{"d_model": 96, "d_mlp": 384, "vocab_size": 8192, "positions": "rope", "rope_base": 10000.0, "qk_norm": false, "tie_embeddings": true, "optimizer": "adam_variant", "beta2": 0.99, "weight_decay": 0.051, "decay_fraction": 0.564, "final_lr_fraction": 0.1, "seq_len": 512, "train_tokens": 115200000}
Each number is 128 + 32 x the weight over the matrix's rms, rounded and kept within 0 to 255. Layers, rows and columns count from 0.

# layer 11 MLP down (transposed), 384x96, rms 0.148, rows 169-237, columns 48-95
[[165 122 186 102 121 103 121 110 103 110  80 139 193 122 156 131 117 162 167 122  87 131 168  97 150 140 144 159 148 197 146 136 183 142 102 140 135 163 111 148 133 109 106 162 169 121 118 127]
 [106  84 161 118 100 115  84 105 134 156 146 128 164 138 123 146 108 103 120 152  86 144 136 139  82 109 160 157 133 138 133 175 123 158  93 140 148 114 128 142 155 169 137 147 146 130 119  55]
 [139 141  52 195 134 120  70 124 134 134  79 105 125 160 154 113 152 123 154 134 143 130 140  83 156 134 123 144 157  78 107 155 109 121 145 130  92 121 119 165 106 156  21 148 201 148 198 122]
 [108 214 135 103 213 132 191 183 135  28 130  87 159 149 170 110 112 182 154  94 124 125 145 156 144 129 168  63 155 172 170 138 114 116  51 165 137 155  89  85 130  77  91 100  95  64 163 106]
 [ 62 111 118 111 174  92 134 139 127 121 139 108 167 125 137  96 166 129 158 138 140 142 107 125 114 161 114 106 138 146 163 193 166 152 125 136 135 101 162 105 141   0 105 130 137  96 217 142]
 [120  94 122  93  98 144 123 149  95 190 130 122 170 125 149 116 127  76 164 152 100 146 123 135 126 116 135 108 101 144 190 140 111 150 143 112 161 189 109  62  96 117 151 124 210 155 158 139]
 [148 137 174 170 123 122 106  90 165 127 126 153 173  92  94 161  80 129 168 133 129 119  67  77 169 160 168 121 156 135  75 131 135 139 104 128 133  81 115  85  85  99  46  78 130 207 156 135]
 [121 142 120 122 139 173 147 155 152 137 135 152 106 168  63 120 159 172 102 113 152 159 113 106 119  79 111  87 146 148 141 169  87 173 112 111 155 171 144 118 140 179 155 146  43 108 172 127]
 [109 126 125 143 124 128 145 173 118 212 103 128 103  95 129 126 172 102 160 132 130 112 158 122 119 119 114  89  75 102 143 133 121 108 152 127 115  75 150 144 136  96 136 124 115 113 124 140]
 [149 124 136 181 102  77  95 131 124 115 129 187 119 138 106 174 134  90  77 137 135 159 118 144 115  95 141  89 119 141 124 148 158 142 121 114 172  95 114 136 123  27  95 145 156 137 205 108]
 [ 96 132  84 153 109 170  88  85 114 141 151 129 117 114  83 129  45 171  98 114 110  93 166 127 118 157 110 146 159 119  85  97  75 172 132 162 118 119 143 135 141 127 181 165  81 151 113 159]
 [124  94 166 161 162 121 131  95  97 168 152 126  89 149 101 125 191 151 135  98 117  83 136 127 160  86 115 119 104 104  85 160 170 182 134 147  62 112 120 133  89 162 108 152 158 110 124  89]
 [109 108  89 111 121 112 125  80 162 160 115 129 114 114  80 101 144 142 139 143 171 131 158 202 118 162 124 152 129  82 125 179  63 128 112 157 117 111 138 136 189 117 114 170 151  40 178 121]
 [150  78 140 103 140  93 124 143 128  59 136 106 127  94 118  67 140 172 146 182 207 162 134 137  83 123 103 161 149 155 129 167 149  95 100 147 100 156 173 149 139 128 147 182 157 118 144 118]
 [183 124 158 114 202 137 115 144 108 103 126 135 156 107  85  73 137 154 102 161 114 131 108 130 159 145 162 141 110 118 156 122 125 185 130 149 112  91  96 122 141   0 131  88 125 101 184 133]
 [108 180 129 111  70 105 118 105 134  52 134 102 226 100 146 131 143  93 169 149  72 117 111 115 100 179 107 135 100  91 180 109 109 184 139  87 214 173 112 122 156 174 143 131  86 116  74 101]
 [ 70 143 253 125 122  44 155 144 111 113 132 101 169  61 130 111  96 119 126  80 167 190 128 101  71 188 187 119 136 145 120 171  95 100  92 144 172 103 103 106 109  70  97  77 209 135 112 129]
 [154 106 145 172 104 169 131 120 115 117  73 126  80  91 150 131 149  80 159 145  89 148 170 129 110 133 103 109 154 189 158 124 132 171 190  94 127 117 129 130 142 112  68 195 176 172  81 129]
 [140 123 136 170 151 122 115 114 170 127 135 142 128 171 116 138 146  97 136 117 107 109 150 138 202 127 146 122 118 155 123 181  69 142 129  97 128  65  99 148 129 122 119 123  55 165 156 130]
 [102 130 101 114 135 142 163 127 105 152 157 133  74 109 118 150 116 127 152 177  71 102 179 113 120 145 109 102 171 141 134 104 106 218 150 122 129 102  57 187 108  67 126 153 203 128 129 141]
 [ 98 135 149 122 103 130 125 136 136 148 134 126 147 125  91 133 150 127  61  86 136 130 153 176 197 100 150 119 106 136 109 153 133 147  68 125 128  85 121 102 160   0 132  88 128 113 139 133]
 [100 105 152 127 178 156 129 135 149 169 177 132 118 107 144 122 149 106 116 116 101 107 124 143 187 121 132 149  46 173 105  96 123 139 157 166 116  79 161 163 162 135 148 130  97 113 103 128]
 [139 111 109 127 118 101 133  95 141 138 141  95 176 101 164 126 123 178 141 104 115 171  74 123 147 156 245 137 124 127 105 146 150 156 118 101 139 138  75 138 141 131 107  91 154 146 141 162]
 [130 118 116  54  91 165  80  92 111 199 185 102  75 125 167  97 153 145 120 158 104 105 114 106 151 133 110 105  65 118  72 112  81 151 157 121 129 117 149 142 188 184 165 119 122 130 206 138]
 [204 189  99  63 134 162 140 135 164  53 116  65 138 190 127 145 145 141 124 142 231 182 101  46 213 141 133  75 152  86 109 105 127 132 153  83 200 136 111 127 158   0 177 134 139 118  93 247]
 [186 178 166  47 165 164 149  90 123 113 127 137  98 138 119  85  98 105  86  91 107 139 173 111  51 146 170 189 107  92 121  80  63 166 138 144 128 167 161 123  73  86 133 126 170 140 144 146]
 [169 128 114  90  72 189 108 125 163 156 164 143 117 167 140 152 136 127 153 127  82 134  99 138 167  85 135  75 103 142 133 107 149 131 103 104  60 174 166 149  82 210 115 181 168 125 108 112]
 [ 70 179 131 104  96 141  92 145 146 141 188 125 149 134 154 148 130 171 129 100  88 159 111 170 153 157 142 148 106  92 206 127  86 140 110 108 138 111  73 130 125 121 156  66  65 125  99 116]
 [ 90 155 109 146 114 110 153 122 129  95 130  91 125 163  77 147 142 136 175 173 144 128  81 162 136 129 124 122 214 106 157 139  79  93  93  99 174 130  99 161 152 131 155 122 139 125 130  98]
 [115 140  92 154 133  76 119 168 131 148 116 153 178 170 107 122 159 143 133 131 140 144 138  75 125 112 108  91 108 111 124 170 133 154  74 128  78 100 154 159 108 125 103 124 103 131 123 139]
 [157 170 201 127  98 130 145 141 132 130 122 123  99 117 145 197 111 142 119  92 134 188 140 150 160 131  93 175 128 178  61 163 108 115 147  55  96  79 142 171 120 112 137 137 118  92 172 150]
 [108 148 119 165  99 159  84  81 170 114 161 109 119 156 123 114 170 127  59 157 131 170 121 140 195 106 142 155 166 149  67 128 125 162 103  72 112  96  80  82 160  38  55  76 147 102 205 161]
 [149 137 144 200 157 132 118  71 118  61 108 114 154 161 146 171 164 183 113 129 123 105 132 112 142  82  48 171 146 110 124 109 114  94 148 122 111 128 133 150 165 109 147 150 144 156 115 107]
 [143  48 240 167 117 148 149  76 200  83 188 137 166 112 139 134 102 133 153  81 165  97  99 158  64 135 190  82  79 152 143  60 148 172  76 153 141 147 126 185 128 208 171 127 195  82 211 127]
 [113 141 160 119  75 166 151 120  92  96  99 152 121 123  98 104 118 143  88 103 113 130 135 167 150 144  95 126 113 143 135 109 121 157 128 100 173 174 128  74 149 196 120 136 185 155  83 155]
 [117 166 118 138  99 110 173  91 129 152 140 118 142 104 153 121 108 103 119 151 124 110 129  95 144 124 117 113 113 140 132 114 148 142 146 139 133 106 125  77 195 194  98  99 128 124 131  78]
 [122  84 135  98 153 129 136 116 169  76  84 141 111 124 190  67 148 140 138 182 177 116 156 110 183 175 140 156  77 164 174 107  75 123 194 141 153 180  25 138 212  86 140 115 190  67 168 131]
 [110 139 112 109 120 151 161  92 129 128 120 124 101 124 113 142 137 128 164 156 100 170  95 187 113  94 105 179  94  95 157 150 111 163 170 129  85 121 131 136 130 118 102  73 130 154 107 119]
 [ 55 151 185 175 148  92  85 167 156 115 119 131  95 120 103 181 177 139 103 113 126 140 105 143 113  97 112 134 123 151  98 140  92 116 125  80 161 100 127 121 120 135 201 213 100 116  80  93]
 [142 120 158 139 117 111 130 157 148 171 121 126 122 149 146  92 143 130 139 132 116 139  79 105  80 126 100 145  92 101 113  99 118 153 121 136  77  48 181 184 107 144 102 137 148 122  80 106]
 [118 146 160 176  98 156  72 190 129 109 115  51 127 135 129 137 155 161 144 143 146 127 146 148 143 106 144 154  93  84 130 120 122 151 146 138 147 127 139 103 135 100  86  77 110 131 166 142]
 [122 141 104 165 130 122 159  99 116 116 109 125 134 109  91 143  87 147 134 130 172 115  72  79 100  96  98 196  98 144 174 129 140 148 113  90 114 126 112 138 153 147 133  97  74 165 152 150]
 [147 162 187 168 123 165 124 145 120 127 127  96  75 119 105 186 129  98 100 179  98 168 176 149 107 107  77 189  73 140  97 141 146  85 136 118 168 158 151 124 139  24 114 118 136 119 104 111]
 [ 53  56 110 147  85  71 111 148  99  75 161  87 125 182 131 131 143 146  98 144 186 101  81 112 142 103 135 119 125 125 135 151 169  94 121 147 201 130  78 100 145 143 143 120 173 139 201 124]
 [167 144 160 120 107 109  78 144 249 134 146 150  99 145 115 107 148 122 119 155 165 107 134 127  71 133 107 145 176 160 126 101 145 146 112  90 148 155 133 198 139  94 121 113 113 130  92  85]
 [102 119 101 123 112 107 120 128 137  79 141  97 152 124 174 180  91 104 156 142 122 175 171 166 123 153 137 150 111 131 175 180 128 129 114  76  56 189 103  70 149 162  75 108  84 108  94 167]
 [ 94 115 182 225 121  97 145 123  64 120 140 153 150 116 156 150 111 156  95 136 115 132  69 118 123 163  89 178 149  94 113 103  93 173 171 110 149  95 110 188  78 181  88 140  98 140 124  95]
 [ 72  59 144 109  96 106 158 123 177 124 151  85 133 117 166 120 135 101 159 141 165  96 198 136 166 161 167 114 146 118 100  90  89 162  96  80 134 105 131 125  63 205 100 122 121 197  88 149]
 [105 103  86 170  91 133 126  79 169 149 136  99 124 135 121 142 138 130 144 122 119 138 166 109 153 110 122 129 135 118 123 162 161 124 175 108 164 132 165  99 137  15 149 124 133 109 145 148]
 [ 97 142 130 136 116 117 106 122 179  80 254 116 156 134 134 146 141 136 103 118 116 146 112 159 132  90  42 120 101 158 136 114  66 117 126 133 137 133  97 142  76 142 156 136 155 127 111  67]
 [166 164 146 156 135 143 129 159 141 100 134  83 134 155 139 132  71 121 145 161 155 141 114 102 123 180 133 125  97 105 139  88 179  88 155 126 117  91  53 108  89  94 111  80 195 155  85 197]
 [150 175  99 148 135 146 110 144 179 114 100  83 115 153 142  67 172 135 120 115  53 106 124 126 134 126 107 135 137 123 146 150 102 151  97 175  72 145 136 168 137  90 124 120 117 174 182 184]
 [ 99 175 167  93 112 179 166 135 162 147 112 122 124 107 122 123  95 129 105 130 180 137 155 134 141 113  46 197 103 140 113  97 130 137 111 159 159 184 179 137 149  54 155 178 157 141  83  97]
 [134  72  97 130 177 132 119 164 150 108 154  77 125 157 153 153 120 108 123 152  71  76  76  83 128 140 127 126 144  74 102 160 100 143 101 175 139 107 156  85 121 161 147 107 109 153 187 124]
 [160 141 135 165 167 112 182  60 151 146 159 162 128 182 120 161 175 125 165 184 139  57 129 168 110  95 162  98 147 102  34 124 172 183  66 155 157 152  53 160 123 120 101 130 106 117 112 104]
 [123  66 140  95 172 122 122 179 199  82 131 102  90 122 140 137 174 125 108 159 158 169  63 150 149 114 111  99 108  72  88 191 114 119 192  70 196 151 113  67 121 117 158 179 154 132  87 129]
 [156 121 149 139 147 140 100 148 111 124  70 143 153 136  82  97  97 173 126 135 160 170 112 130 120 154 140 146 167 107 147 180 146 112 167 177  91  73 160 130 189   0 103 119 117  62 165 157]
 [ 86  76 110 103 139  72 124  88 122 154 141 169 146 159 180 118 158 103 144 122 129 140 122 115 194 134 150 182 131 171  59 107 173 116 131  96  94 116  35  82 125 109 102 131 170 158 106 151]
 [184 153 112 174 144 141 136 156 158 120 148 129 149  96 100 134 105 105  95  97 124 131 143  72 146 148 130 168 157 138 136 154 117 131 132 169 102  71  50 124 158 152 106 111  93 121 101  78]
 [123 140 178  58 124  82 165 118 149 114 148 184 152 174 110 104 156 141  98 143 106 161 113 116 147 152 117 142  94 161 174 182  86  82 134 137 121  72 125 176  77   0 151 147 115 155 204 130]
 [144 207 189  45 128 152 179  90 152 136  98  95 139 179  75  93  73 144 109 107 120 150  93 138 109 154 155 146 118  86 126 135 110 106 158 126 131 131 102 169  74 196 128 114 107 147  94 175]
 [164 108 114 123 149 129 140  51  95 175 121 142  98  92 150 187 134 116 130 213 113 121 162 108 145 120 102  77 115 131  91 193 125 178 123 163  59 179 139 140  97 255 120 140 159 118 154 152]
 [ 83 103 121 111  92 171 145 142 186  78 119 106 135 114  99 133 152 100 139 102 176 148 141 175 143 105 117 183  73 141 159 128 103 156 135  87 151 132 133 131 110 111 121 127 172 110 167 151]
 [120 125 145 132 126 133 185 137 198 177 140 122 108 154 126 135 154 121 118 145  94 166 137 108 127 131 146 144 154 156 106 136 143 115 100 190 142  26  80 161 113 163 147 118 116 115 118 107]
 [172  82 124 143 151 151 127  96 121 141 146 117 121 147 120 107 153 153 118 135 194 140 183  97 110 139 137 176 116 120 135 150  95  95 168  89 113 110 132  96 152  72 108 117 150 182  99 111]
 [105 171 125 122 124  84  89 175 193 159 150  80 145 147  79  90 116 126 159 115 125 148 146 112  85 118 160 145 101  76 139 163 185 163 153 109 100 117  96 125 120  83 124  92  71 141 139  78]
 [160  55  55 208 140 122 148 114 110 103 164 140 120 154  94 203 183 137 160 121  84 132  99  68 173 111 155 166 135 180  87 143 102 101  90 110 103  65 105 129 103 148 103  87 147 169 150 112]
 [102  74 113 132 135  88 143 188 113 146  97 162 128 148  58 116 128 125  73 130 159 152  79 134 195 150 138  79 124  88 134 149 152 117 103 159 135 149 107 118 134 140 100 136 152 159 160 102]
 [131 153 148 171 125 104  94 170 101 136 159 133  96 100  74 107 121 107 129 138  93 143 145 160 147 147 153 183 124 118 170 105  83  88  71 162 117 119 118 165 145 216 137 134 138 149 106 109]]
# layer 11 MLP up, 384x96, rms 0.152, rows 170-238, columns 48-95
[[144  90  65 116 112 124 148 151 189 111 129 135  78 148 125 140 166 112  98 121 161 131 107 151 172 106  74  89 179 114  88 128 130  66 165 153 200 189  96 130 139 122 166 114 147 110 144 130]
 [125 176 118 166 204  69 143 143 187 113 129 162 165 122  89 136  78  66  96 117 149  70 109 187 147 150 120  87 157 119  97  82 106 149 110 129 146 164 106 121 118 101 126 124 116 116 146 139]
 [184 148 121  73 160 139 172 189  47 123  68 102  99  65 146 153 109 120 167 158 169  83 121 156 162 173 104  87 174  66 116 121 125  50 126 126 124 186 150  92 124 108 216 140  67  68 108  78]
 [208 171  22 162  71 122 107 103 151 146 121 228 145 134 180 132 148  80 105  34 157  79 100 151 135 122 115  54 162 103 161  93 132 115 116 117 132 165  92 118  85 115 157 117 108 133  76  55]
 [169 179 132 131 183 148 121 171 139 120  93 109 113 133 111 113  90 143 113 162 134 113 133 101 174 180 106 140 103 126 103 123 163 144 125 150 149 113 125 156 116 101 154 156  79  95 105 127]
 [100 148 143  42  86 131  56 112 106 112 158 147  55 140 170 183 131 180 134 119 125 114 131 133 174 128 133 118 157 159 194 136  64 105 168  89 124 133 176 116 149 123 188 129 139  91 143  93]
 [121 108 129  92 123 119 112 176  87  89 102 138  89 149 158 155  85 179  81 113 155 109  61 139 121 151 155 118  85 106 161 120 186 139 122 143 137 103  80 105 107 136 197 181 158 120 112 100]
 [222 133  83  60 138 176 134 140 115 158 150  97 131 169 150 161 140 161  93  72  88 159 186 113 125 125  95 102 194 115  73 128 107 121 165  95 122 112  96 134 111 100 118 124  96 120  91 143]
 [145 153  70 173 120  72 190 151 134 123 147 101 154 122  95 128 106 120 178 131 111 126 146  98 141 124 123 111 161 108 115 139  88 176 127 135 159 164  45 120  99 130  91 178  68 101  74 136]
 [179 127 150  92 115  88 167  99  74  93 125 161  64 184 135 163 175 149 173  89 160 154 120 107 132 133 124 104 137 131 140 186 159 118 147 141 168 115 164 110 123 130  65 112 154  84 157 125]
 [180 105  96 148 158  83 199 167 113 122 109 135 172  69  87 125 192 132 147  44 127 133 110 151 146 147 117  87 109  93 123 113 146 119 181 196 118 146 104 140  77 123 176 188  96 107 157 118]
 [145 144 133 134 142 174 147 163 145 141  93 131  81  65 127 106  64 156 104 102 143  97 185 120 109  88 144 112 136 156 180 107 166 135 142 152 127 192 131 159 103 102 122 139 186 138 103 138]
 [115 179  98 134 183  74  89 122 140 107  95 116 112  78 100 186 193 161 101 102  91 179 113 192 184 109 176 149 165 115 129 116  76 143 180 173 185 120 121  76  88  89 151  91 132 186 106 110]
 [194 165  50 129 121  95 149 133 155 103  82 130 111  81 174 183 103 144 186 162 132  71  77 122 130 124 142 153 107 124 104  81 154  13 175  96 111 169 113 158  81 117 154 138  90 154  46 155]
 [124 191 120 110 125 154 151  89 158  76 122 187 145 118 164 132  97 146 115 128 108 133 111 114 122 196 201 136 115  89 163 164 147  82 115 174  97 174  83 112 135  92 123 123 126  55 109  83]
 [183 159 114  45 144  80 193 123  99  58 138 101 140  83 121 101 139  98 152 155 170 135 108 149 111 144 144  89 188  74 113 111 106 121  95 100 174 101 130  74 141 120 136 190 134 135 151 122]
 [143 116 169  69 100  51 154  99 173  88 149 215 118 127  99 155 133 148 154  82 104 130 100 151 152 147 146 124 113 129 163 169 152 120 163 128 125 118 105  87 127  98 115 163  89 162 124 182]
 [133 167 167  90 106 125 121 140 151  55 110 127 106 117 105 169  52 108 107 111 193 149 135 127 158 172 117 153 169 140 107 156 147  93  99 111 133 140 120 128  55 131 139 110 126  28 106  59]
 [193 158 122 111  93 108 170 110 164 155  99 103 131 127 154 112  74 157  92 111 107 125 138 133 122 104 140 151 146 141 104  74 144 116 146  88 184 129 125  89  66  98 168 134 160 107 171 118]
 [158 128 120 118 134 140 138  66 134 147  77 150  76 109 174 129 168  90 168 136  90 119  73 142 132 117 136 103 110 107 145  89 107 117 172 156 170 166 163 134  99 146 190 132 139 133 112  96]
 [138 135  91  96 137  74 140 229 102 114 135 168 108  93 107 160 142 114 167 138 148 153 118 145 107 110  99 142 145  76 146  93 111  85 145 111 119 146  70 118 141 132 153 179 115  81 138 160]
 [177 135 171 128 171 143 115 162 116 131 139 126 108 102 138 141 111  84 101 107 117 102 179  78 146  74  79 183 109  88 122 125 108 150 122 193 137 146 175 141 146 112  55 168 120  95 129 116]
 [203 160 115 113 181  96  99 161  95 139 134 110  73  81 100 143 121 128 131 129  97 132 137 137 108 120 146  85 127  81 133 102  33  87 171 150 150 155  40  90 159 112 137 121  83 136 142 184]
 [154 175 100 127 105 110 172 101 101  84 118 142 113 148 118 197 158 139 128 117 152  90  81  89  93  65 138  74 113  87 124 227  95 164 157 219 174 153  81 115  97  72 188 109 112  97 130 196]
 [145 100 115  91  96 161 135 130 143 103 115 158  60 161 166 156  81 124 168  30 177  99 124 208 169 116 136 142 144 146 158 137 150 121 128 171 174 124 121 103  95 147 170 101  86  56 109  60]
 [129 163 166  80 145 112 186 122 103  95 142 135 127 177 213 187 119 128 153  97 160 151 160 111 136  69 109  90 105 217 135  76  88 103 152 177  89 197 163 117 204  95 125 119 122  60 115 126]
 [109 173 112 120 190 109 114 125  85 110  48 135 114 100 137 116 145 155 123 117 171 130  78 134 106 121 155  82 109 120 133 111  95  91 120 127 172 191 119 109 146 108 114 135  73 158 112  91]
 [104 125  90 183 175  71 161 112 101  92  82 119 112  91 112 124 121 149 204 117 148 132  60 145 100 100  96 135 133  81 127  11 105 119 131 159 117 143  49 114 186 123 185 138 152  72 166 123]
 [168 149  83  81 112 121 181  99  92 112 108  95  95 100 145 161 147 164 102 124  95 159 168 122 140  85 123  82 145 121 149  40 130 122 104 157 134 136 152 105 149 109 149  92 150 172 114 124]
 [126 104 122  94 116 128 165 101 133 151 121 137 116 130 166  39 130 158 111 143  99  95  86 130 113 125 139 123  98 117 172 162 107 141 110 157 128 202 107  87 111  76 102 179 169 137 134 109]
 [140 147 160 135 111 107  95 133 102 134 121 133 142 103 178 224 143 143 169 110 182 106 130  96 145 128  85 144 150 105  83 138 109 128 114 102 185 191 112 107 117  83 173  80 101 166 122 134]
 [162 115 153 153 131 111 123 157 134  82  43  74 137 119 123 122  99 167  90 128 180 130 165 142 144 121 145 125 161 140 142  86 117 120 143 189 130 136  70  70 161  93 154 116 197 128 131 121]
 [171  93 169 116  72 184 170 156 104  81 157 141 182  54 138 202  88 157 165  91 224  85  73 113 134 128 174  67 142 116 179 100 106 131 159 176 139 154 124 172 122 120 138 110 141 129 149  91]
 [140 112 109 103 196 106 165  90 106 111 105  92 119 128 171  84 169 125 127  95 110  88 111  98 159 151  99 113 111 120  61 155 112 104 122 101 160 169 135 125 128 101  87 168 106 160 175 140]
 [156 110 151 101 143 117 112 140 111 127  93 134 109 147 107 138 114 163 116  73 138 141  85 140 174 144  97 149 130 134 143 118 107 145 108 179 104 123 170 121  85 149 128 139 138 152 142 152]
 [180 150 134 122 209 147 119 155 104  48  88 149  82  87 170 131 135 129  61 120 115  75 159 109 189 141 136  67  98 190 182 135  98 107 173 122 151 169 118 147 144  90 156 115 158 147 167 135]
 [150 125 132 158 136  82 138 117 149 112  83 171 177  91 128 194 147 134  73 152 156 159  55 105 112 132 137  98 125 157 168 146 129  97 129 131 164 143  77 103 126 126 157 118  94  70 128 125]
 [168 123  80 113 138 142 224  79  98 140 139 137 148 117 159 107  73 120 173 147 116 114 149 121 169 144 151 137 102 126 190 114  94 143 170 152 102 167  90 149  89 129 100 113 153  73 126 141]
 [129 203 116 106  51 149 122 115  48 115 135 132 167 136 102 120  75 160 116  86 132 156 115 146 113 120 114  35 172 154 172 111 120 144 159 148 134 206 144 139 138  83 157  84  94 158 156 184]
 [159 134 127 133 126  82 147 102 102 126 109 155 218 107 155 142  99 106  73 139 110 133 144 192 161  87  95 108 116 155  66 110 130 119 161 138 125  75 157 136 113 113  92 149 117 112 102 133]
 [117 202 129  53 117 168 183 164 133 138 116 106  99  82 101 112 171 124 148 122 154 122 125 181 188  76 138 127 146 107 109  93 101  52 109 145 129  85 130 145  82  94 132 125 141 123  99  91]
 [114 113  75 108 109 127 146 122 152 153 135 194 113 156 147 101 129 124 168 104 130 129 137  39 152 140 146  87 168 150 164 143  80  87 125 127 231 133  72 131 126 124 118 106 144  98  95 118]
 [153 124  90 104 109 136 144 139 156 136  89 113 152  19 105 156 131 108  72 133 135 111 101  98 106 114  98 151 125  98 156  92 140  89 151 177 160 161  91 107 122 123 230 139 148 101 176 147]
 [138 128 125 148 146 160 136 109 145 143 142  93 141  96 150  79 137 141 145 142  94  77 140 124 134 102 138 169 163  91 114 108 113 111 145 177 166 200 109 129 108 116 153 137 111 120 140 106]
 [169 155 172 164 123 139 160 115 128  82 131  97 124 137 110 144 128 140 103  81 120  90  90 154 123  92 206  94 200 161  56 115 142 135 111 131 112  97 105 134 124 135 121 199 106  90 125 103]
 [172 127 127 110  95 202 164 124 142 142 124 114 118  96 125 134  82 129  93 190 133 147  88 187 114  92 150  83 152 114 136 141 171 103 152 124 132 148  98 108 138  94 163  96 130 161 151  88]
 [111 128 126 129 137  66 136 194 169  53  79 144 121  72 115 180 166 105 101  91 117 142  71 181 185  59 121 126 144 163 182 131  78 109 148 136 145 159  85 118 144 130 134 100 108 107 105  85]
 [145 144 115 119 101 116 158 153  95  52 144 124 133 127 120 142 117 158 174 131 138 122 119 186 188 154 163 109 140 142 145 140 169  73 110  97 152 161  53 121 115 130 123 141  47 129 167  42]
 [145 196  86 151 150 113 177  83  85 165 112 141 128 115 105 103 129  90 131 127 110 125 136 161 141 130  93 134 163  87 135 108 156 125 141 132 127 144 156 120  60 102 116 157 103 117 137 108]
 [158 135  97 119 147 112 185 121 128 108  81 127 160  70 110 100 111 108 103 185 132 110 159 159 170 149 181 119 148 144  97 151  81  79 183  98 173 108 123 153  85 104  61 165 163 113 193 162]
 [153 153 179  89  97  92 140 156 138  81 133 168 142 127 140 154  86 119 141 108 122 137  92 143 113 163 117 114  90 162 161 111 153 114 147  75 111  95  92  89 119 111 118 146 122 115  99  90]
 [165 117 103 101 133  88 198 139  85  78 146 207 113 154 126 139 119 141 174 111 128 127 138 134 141 139  71  72 191  89 177  96 100 147  88 125  99 157  94 101 129 115 116 120  77  97  77  73]
 [206 142 124 101 128  94 144 160 129 137 131 154 175 108 144  99 144  94 103 171 153  77 157 115 178 162  85 120  83 161  84 114 135 133 134 135 151 159  91 107 133  86  77 114 199 142 123 133]
 [156 169 153  60 142 109 118 120  75  68  94 126 115  90 113 102 119 163 126 129 137 130 173 163 140 148 111  55 163 161 192  65 105  85 160 171 120 132 111 156 153  66 160  87  94 127 148 101]
 [161 202 137 170 100  58 160 121 106  86 138 115 156 107  91 131 171 163 110 158  98 110 124 169 123  87 170 128 175  96  81  97 107 103 169 135 144 130 137 159  62 109 153 194  82 154 126  74]
 [152 172  51  89 148  98 147 152 108 125 125 132 157  82 220 137 193  74 111 114 121 144  83 151 151 137 103  95 160 126  54 145  63 102 136 161 129 197  97 169  45 128 131 139  99 127  83  87]
 [169 138 146 122 120 124 147 101 141  53 127  88 134 125  88 192  92 144 101 134 154 111 106 133 155 184 181 113 106 108 173 111 113 138 154 147 130 158 167 131 118 132 143 157  51 141 127 110]
 [107  89 107  70 129 120 136 132  82 102  97 134 103 159 190 174 115 149 192 193 117 137 127 146 135 156 127  99 172 133  85 115  89  94 123  91 163 126 130 138 113 149 107  96 154 134 131 145]
 [152 148 130  92 126 160 117  64 178 146  92  94 108  73 151 158 118 137 123  73 148 114 144 131 137 156 161 134 191  59 102 160 111 157 144 105 134 170 143 113  77 100 105 101 135 132  82  79]
 [ 85  98  75 145 116 123 161 119 151  97 100 152  94 102 152 154 169 113 135  99 126 146 184 154 168 111  68  86 127 137 168  90 149 142 153 124 157 148 102 129 177 120  94 130 155  37 170 146]
 [170 198 112 132 156  86  90  58 138 105  82  69  78 108 105 178 122 188 196 147 143 132 174 161 168 155  80 136 205 171 106  87  73  74 159 101 106 136  76 149 137 128 112 103  77  99 150  63]
 [142 117  84 121 142 120 181 140 138 115 126 161 116 155 161 163 101  92 130 123 130 124 140 112 182 147 136 107 156 142 210 127 159  82 142 127  99 182 140 136 109 115 101 109 146 117  83 112]
 [121 156 142 145 206 111 126 164  68 125  94 148 112 129 110 110  76 134 158 150 201 105 102 115 182  72 149 154 117 124 161 133 107 112 117 122 147 151 159 120 123 138 132 141 104  95 168 125]
 [114 179 147 140 138 135 188 179 122 109  79 143 145 109  79 165 168 113 153 167 108 155  98 137 153  93 191  78 183  91  96 182 105 129 116 160 162 137 124  92  78  95 142 161 102 148 137 125]
 [173 102 145  84 132 178 159 127  94 128 132 127  67 139 148 117 123  95 116 120 101 114 129  90 153 174 101 119 169 178 107 108  87  97 122 186 172 124 152 123 149  85 145 162 163 102 161 144]
 [184 131  85  77 138 109 118 137 131 135 116 124 156  84  91 165 164  80 175  61 172  78 180 169 135 115 172  79 196  82 133 114 127 119 130 106 188 180 132 103 101  81 110 146 150 110 124  77]
 [127 209 108 125 165 166 149 140 128 128 142 126 123 100 154 122  75 135 169 169 143  59  85 168 125 123 102 125 156 176 106  78 128  75 172 114 121 158 177  95  96 102 134 137  93 141 119 159]
 [132 119 153  70 167  83  91 128 136  99  98 156 163 167 170 168  98 117 134 138 165 177 121 161 152 187 141  56 132 184 122 137 124 135  85 133 140 102 145  88  87 132 117 169 129  88 117  89]
 [144 146  99 144 149 151 136  88 187  97 125 148  80 100 146 154  82 124 110  89 130 145 136 125 151 126  96 125 126 180 180 105 147 116 190  88 126 135 111 128 117  77 142 157 173 107 137 131]]